From a checkpoint of a small transformer trained on Wikipedia: skips across layers, 133M tokens.
Each number is 128 + 24 x the weight over its row's rms, rounded and kept within 0 to 255. Layers, rows and columns count from 0. Numbers have three digits each. The size before them is the row's rms in percent of the matrix's.

# layer 14 MLP down, 128x384, rms 0.0715, rows 0-33, columns 192-383
098:113118126156135124137084143108123076099152138104150172070118145171129066068103136126108062113110102140137138172144069121132126135129099109123133151106080153100106127132130141094112161144138153090131141141104119149160109125128135155137084157112128156085138136108115099144128106113123109136137104080138106117166115107095128109113104121121138127114053126106134114151157122158125081108135112152105095136122130129146109132157062128136127071108161134125135145126140126174132154111118166130121117106147128133088157147091141199164127144139158166135138111112149098122141114128168092146
109:150158113133127156191101129106143144091115134154155203119140134157171097096109154126135092144164128137103118136107118179117111133085109122118125151109148091137107096106110119178190154128119121117129151135147126089131088139149156134115103099107133103124134130126116135156124159135137110079106098108138131126104136163148145112131130152165169163135117142132114160121164119137139137114163155147163134137115108133143133094125127131134201118111133084172119120100103133113126156136130171100120123151113133130138159107161086155114083125154134160086112135121123149140166140128138167173
102:131157110172123119175157108130153124170105136115164128188156148107119149130134118135138177143135132053106137149160175136124143117113120087115118125227104117163094130103124146168146147146134141171141153128131103126095153177114130135170155111132143135104131136115134175153115101147112111102140122148136111113126137126135144140120091171141096081132146144137139132145163116190075129146097149112101106117121163149126162144147149141136120138121128158129112128139131084137153148140133122155143100144141110151113104153140114136112114169135125154167161172129152127086137131109159109153
091:163119106134126108077173113136120123141137136134114055173107138102146192187099113141127220151158126142139158106106147082116131107163177142161163088130086123118146143146107136136094118133109145171136125105152097107124132131131131171140164168116150146131133151144125097132102150143115126155132121126116134111121135139120107161149151119099125098158154102166146118134124113112126098120113107117153117134120098133111144130156116121141110173095148151083135134158137143079101133099129061115114126100155123130098132140122112109135123103138160164119103100151120099164113121095116134105
093:142101170115127140170083132159087108084117129094088156090081097111185138098144125093069107124119134140138146129163113158128149150109021112096112126139133102139139108123118131126117107147107122089121098159109123132128131097128089101127113152127122136106114123144137116097099120137146110106128124133129150095124122112169133106131130151136124121128084136115116115126121114129111131156131136133083147124101149091124161096083154119162126129173108147102115113138166106098117149122096148188134157148113098130131152122150141126101119117093090103135131175141089084141153027145113126132
109:119133111184126113075082108094145148167119131128147156126100136118147100105122158104144149111176109128117152147106149077109130090089135091121129152175116142159140111126166121146186111112131097107132143092108120135104095176128115118125124145116130086125118138118127164107171138153137160118111112120199117126150142135116162119155140103135177157193127150094128112142134122140129127116171077119145116097101137108162094126113109102092137136129096128160119087124118106136102126132122152133136126193133161107088156151097097142125134161076150116148128147138121117076171199142141123115
099:133184137146130107195088167132100111121111109099135184085162101139148088125148165138125103175133133124108139167125115182128121155143093114118123139149107142155171068108106087179158152152118183094132147167094133158145162143091110121120109157126096113149127136162128134094173141187123113090136100104116132112157118121129148108133137130116183162126139169126152134170166104111112143126117151111073094131157141172161126156128119146157153103133127165138138113139130134148141145122118169156142124181128130105140134107107133150109127131105083159162137140119137085132131097146178118153
109:100154124117090128100143150143121145115137141111099052167123093163160148134117117127075136110115151127148107089098140114147119106154152139089082159095109089126090135122155110134090112128125117140114119130121114141132125131133159127135144139105150127087164163147149098117146091105139121144094129119141107139124104109095115177067125078111133128148081168121133122132125130116144137114129104140170188089112129133169117149160121085084129122136151131072071139134100150135135120138116078115116117083145109107110106135117117116120107087149096114124097130142140130099145098140120106108
104:133082135109109096100166121128097139143142103137087105155126113100097137129087114116081132108135104115122144137143103147149126186170120132103138133054131113125105112149092147155107119106107165133147103157135107100153142082115140123165109150149094146159066116122125099143080113145113161122130095110093133085115147146138069181137086098112086130135126133151157134116129161140102150157077133135098154142115119122119146128115147126143109111108162136149123132127152132127110109077139068131146174088117133100123155140134157093132148150144129125106101060072096178194130066112121180149
096:118066107137133136097142140104102140105089115125131137116154144091142111130096172104117087121132101145132114118138137156115172120133110117122152148098136137140113119137140145122141108135105123093151104118088128109107098108135087105102137128097117108086110158172124122162118108073087175112142125129125097121132112143098100103149134124146130127096130126165123119132105148160141080116162130106093079087150109152116136124125105123110170143109101116127172124184125115133133159121135173109163082092146155142159115170152118105139115179114119126150162036097114177146120112112117117120
100:141162098163123158072083163099132127127120125139131129147154128119135077194160155133157100111112151146129137100109082127125140128109145147103164130091129124116127171123132139078125130108138068105137147106127088142189152165149160161148147150150169122116133130148125120111152145112150156165109088154130136132116123140134184130128117111153172189148125106142128119131124123109141119105158108141166146140119115134159100182156142086051088119124121123174141145139115167158127135126149159092155101120124105122137126135151101119119128103154140154137150091158152133131112163138103136127
113:126110122095131136088133117109154149097141151145114042089156144120123132123158126155144128094124105168115131036103106097155115150115176127146144160103118142139142118164132127103081116105153097148139094064133159115149138128144148146124131124139126106095123133125140114114105094131154152162132150132124151174125114148153113114110136059100124130113131101131143144125112120145136106107095095121118108125123130121112106192144150083101146128128081156108120171131113107140147115144092079127137130052109167131113090117150135120103118091171162162083096093139143124110099117087134160090
097:106111179118158142068115080105084135123155116122122127158084122117106156146146136115121123157150134147102123131123108139115098143156112105091133099131103127116167190100142105146142110129114093106104098138136140095089125109130119123143083094130117094124174116164145094090118141084089139142122133125085160136120120119141095123144117156145077127102112130099140133164155086161107117109134180103130106136172123152195113124168100126109124104124128111116149146118140160121133133077138151129107146146122160149147147100141154083133118124121120159158127102131130134153093149086173083087
097:142126129152130147083141116169141104146120104127137109096156150163118144139105148129163114141119151142120123131118135155139130130144116115126074140136158127134113100112146106118101144122104094146157116079121163139102117098125126123130107153144151129084198100162142144150125094128154150110153155160109091124089124169092183171111132162129117097173137145151104123147116177138125113154083142132122124135143141071130144139125139150101149118139163110143049119110160130149165098126186116118143181153103141147134154188138118104117159149149120101116130126189153157143159107103142121118
097:131130113126138125160097147104091115138129124082130137127118096143152147065140110128081117113130115123117113106153108144131116142109096123148168117114131165149126161085136121126107121130132105146157105141109091088126138139156133136144123134103146138112093118118141119121127106117097119110143184172112089136127173141105129112123126148189122120112107115195113113103124150116091151103117173107125157086116151150092142137092138127117119102140115115147119119155132137157133160127147125135191142140116126115160147122121152139066123073136150121122117105106130130168153116143125109144
105:123138160151125080157093115161110120153122133145151108081085134149125137111138140134165118161165140127149107148129135146071091157094144141138068153167127114122109136104107135127120124135106119132117088101138146147140126148083178096101114119105128139160132130088112131133175146131101100149151136097156108105112097153127177139107148148113135141141132136139126150108173116121106155159135111107157173163103119099136111099128137156169163132136126141135107101105135099133150111149157185123080149188126106090072149117123133109187097146105131132100100120149125104111125147136138098149
101:120100094103117150121126103119132120131100179079144112122148107077123074129101149173100154092124140154124162097103140121150102104094108146130165125102146087164116154147142100097138128130140135142172134135116110141097157172128189148168151140151124137148136130139137100109118095161120116140110125127123180112127145080116111118116130121152135184120127143139135113179065129129111135160148113158154166158133095130144142188141122116116088097114111116069105099152138119085114110110119131122165129119128096097083173126118120134139111111116163165116124118154152164141157107094127148124
102:151121142085144163155129117160084146088117141049139143124118148124112117160122134117112100152132116140139133145113137142187152164157154098084089121093134101143141087133089150164126102111117089106142088144132105123131156132101112133169130074092096125170130115147109087102150125158129145131126139113122157138133131144144109099108147164100100099170168142155128124121139111060107107125148133112118114127143095056097113155120116110135127101138138162109106121096143146139125109130122058119115135123138137174142113121157119143151149151119147114145121147141122090112157089134141184084
102:064111127132168128175132142148193116140123139134118107166138157111137177129161116123153117119153124114162127089144095135127112073159120132181186089156158109121154122137159144123146076092094155131137132135119139114169095115164107127109163129116127121115094136155145135074110141161129065149137134141111108155146124149146142096101134132109156112149155134139123123090170125112126085179113132132106069128131139142094121134064125151117098125123133157162105129132142126134111108117143104136098136131143133152089126113108112152151099140132116120117136141091148129122158143123141146135
111:109098105092129190094123147119105164112126118103149102122109109118107089123118123124164110097127154111124132078097130085098129123120126127137134153129106108122117141143132144117088143106094111098108111092125135137104091110126146134136171100124123109130122098104154133131105137158153123154133140162125113145093140120164118125141117081121115112100099108122132118123153104139190128086118131138111139115090132145114115155143133065122110117156112130095117131089061098105141152175121095150134106081152113070118140105123108110104105082102142127104119133194124113105132132028125103109
101:120092090145169095121123152079168111083128124131143108126122113109110076112113113118130101096158151086094130103146153127108162123167120105164149123091127136138141138101141130167105127123114079104155102115103156172126132153137116128125131111114145125125097131114131147150078114097129138142136125086111097117122071084156069102116076166114128092160091139150132134125094176138114126176099101104126130093157149113124123139130169123131136162121160127081116129119139114162158124128081087125150111103128081156158140165137152084100110127137143134149127111106130146133138097110123154087
107:121081136116090150127116150084114117135158141112145113127132117111127122148119125116116124095132108169138140099133100124143094094142114156129128089107129131163154107164161144124061130099151146122130097117150147120111110014128114132091139107133127136107143101120103116159072115081074130193120177133120122143078161101113152129101122130133121136157138106134143138109116123134114117070146132126115116149161149166129151135180111136119142128137141103144137099143106128103119124092054157097117132126107109124127097142132134145133170099120151108146136096100128158129113161120104118067
096:091165097146126145134100131102142131127130102126105109127136193106148124101087124118151135154162159146101119167107129145144069161123106130139165099114133134108125118121091129112091121114161113138142103153145129094110148145125138158091134105103143101175078122131098125125135171092146131152144132117114121168127123118102100179089117125130146157123169134154150123132157147129147088144150096086104160112152123144157109107152072118134184136135152087136133092113089108165170132158106084157121109161154148096172139160087069119130133127096137115175160139145120131104089136132111147122
099:148120131125134156085139084120086118080091104148111139129134151164142081132130126161137122080124143120122151162106136106133114119119097140104122151158157127132123110107117117099129092088142101149103169129102116126145150097122103126116072103091097119098164107124153105137118139159105158104126090151105077145116123167127118120140116144133097087124124107146101134152159131130118113120141169155139103185173144109135122112140156105135163172105160122157118109099144126157142133104165083089133140168120134156125136129127073100137136146131077118118080179146117129115084165080115089126
100:154147128146179123144122090106153145108136116127121125126114139091136188114148146131143132129143088127128105133100096138132107089111118174117116141142126106135127118136121133119133139153080161105085132129138114191140119155151131156122138175138152120094154157113126145115104100151134119156150115107153113093120125094118122172106175166098118129192084094126163099119135122137106135095129135141084151096135104145127125108138131138146110107146093144062121096103142128125091110169089109141078094168138109093098153126115125136109144149151143146110109092114129121112096141155113092116
101:131171142117085137081159100075169111109094083115119111142154151133091159089118097166137151105126167086140133142151107102131151095154120125131125104165137125129113125103136113161118133125115113164124114160095130159134118128104108115163128097136129134126109146147110174100106115078123198080154130129153137147139156126114130110125133152152123163156144151072144146131172124087127169133112177135114158141132120121104145155123139104129121127122099126139122116123102156128135134121134103134166129113142070136141124088099091109095170113144100136127132119092104094122118140107109146131
100:125078131121140155112152131158132102148142107178087099112142145158079092102145128153113117075088137107149102105173104094130123108144130138119130165127152154148130137121112166090121144130074144107130095099130089115110115099090136122141139133109152132069119151138150141116081154103138149131107121125160122077120152159121077144149137128138119078122147174105151114096146150147118097110113154105152129111111116148162143160132163079116100111095077140137127103131146089086100132147080078109161098103143133128141129121118110119115142134150122109092130162148136160149132154130136104127
101:122153133127137112130153119049156143126140141164159099163126137154110187122155124124127158160120184127146133149138148140158104132116135112149117123170123151150138111115128115155117138120148139107177142156114166120163111139129137144136144163158132135169129133128092152099142152158134143079165135137150154179104107122095149157108155095147162098114154138149163085122102145156134120122135104105123103092137175100129125151156177140145119155125144144162120121088105103169146142138105131169123114141114104171162082120115139170121087160147135098106126138155126114159133115110118146160
105:135147154148120165113120098122172075152157141186104092133119104141126153141122142132160137107162135107129110106129162130118157123118127162105127100091091127094101106151149128137171100143148091153093108167125154127126159104106135116178142133152109099058150169119163132165095142104135116159143147157088074162121074116175113110125135156115093116121105136121104116106115167147147124136095129128146158103111135170115078162160118127106092110140139143121123074145119130163131107123146151105115120107147189150123083110082189151153166139148126111149131163125124147134124155138111131093
104:129108114064116139109134145162184094142150143148107114081102139162114112168189152108127112148098127175134152108111089096142120160142143124106137109131152099165143129123136144137126082134129129104128131136106124127109154071112141101136130105140120140183101119125144110112091132116140122122156159117134140123135130159126111149154172108098095136144112131112133141156097104169118147119125164105166110122146097168117139100098141134143114113098132128142070144130110092124194105149116137154149160156141126139140117135107149144127124122115111117144125141175129143147128126126112172122
107:118182100116102099167123129155099134166133071177099148104152086138150185126120138157101126120133121130144115143132153176165090093147119140143105174129130118094137107153118141106126172142131160166145115147104132142150113196100083138112087155122111144111140129147118094110156153124131148136127144180144142131146142107156165119134149131145138159104136098125131141146126070104109101123123135133164144162132132106134141124115096180146149153168110114149130144119142186127133095085120153114118126167091147144120103072133168160135141158147151167105095112097131118135120147146130085190
097:145104129118140107142139132082157111139151130167147156112121129093135157134096120110139153084130104104125154116136134118109109145121133136126141116129138165134187126109102126103136113137129125189113148128111097110127151097077118149101106164144101120109135140155118066091118085124113125126114130142095119154164134134183121153151105119128124129081082151113149134093133124115116143178181097148125095101111166109135126102111098122163137148174115124064141109114110171163131139130157097134144145151112135108120166137122186099086133149111167124175144119146095116117141135087178117127
098:121118131130134143158131118130086089117077128111135108137157134174122177169084154114120125141171136137155144169088102154167139106160071122130149112179129162096114154119134121123129154146183105138115085144141116109104111151152131146104139111103107148128087084196124125147173131168142146122084124178155112100134134145111147124154076141110099157144170142152109073107184133102107079106121105119092157145131128141106142126147110150148128169143088144144129128129105140110144136145104174118139132126156087120132117159130109088138138111138129147104122093135102125118098065144120145107
104:125166100114152128122148132132124114136180088151118084094152140134104145140133126139144128103179105094096095128119134162099127116112135156137134137100137124107107102150107132116120145121163123105124119159166083160188110110131104137151158147117144126122089153110125119137120052159147163144106139079112088143126128090141099115130097157115125147134128109142125143106160144137141104142110089173088145150113103090146103138122153151135129151186145156098140132114130145104084149118090095104128128160113144145128132078123122163198132077124140095113116119120116106120113136104113143124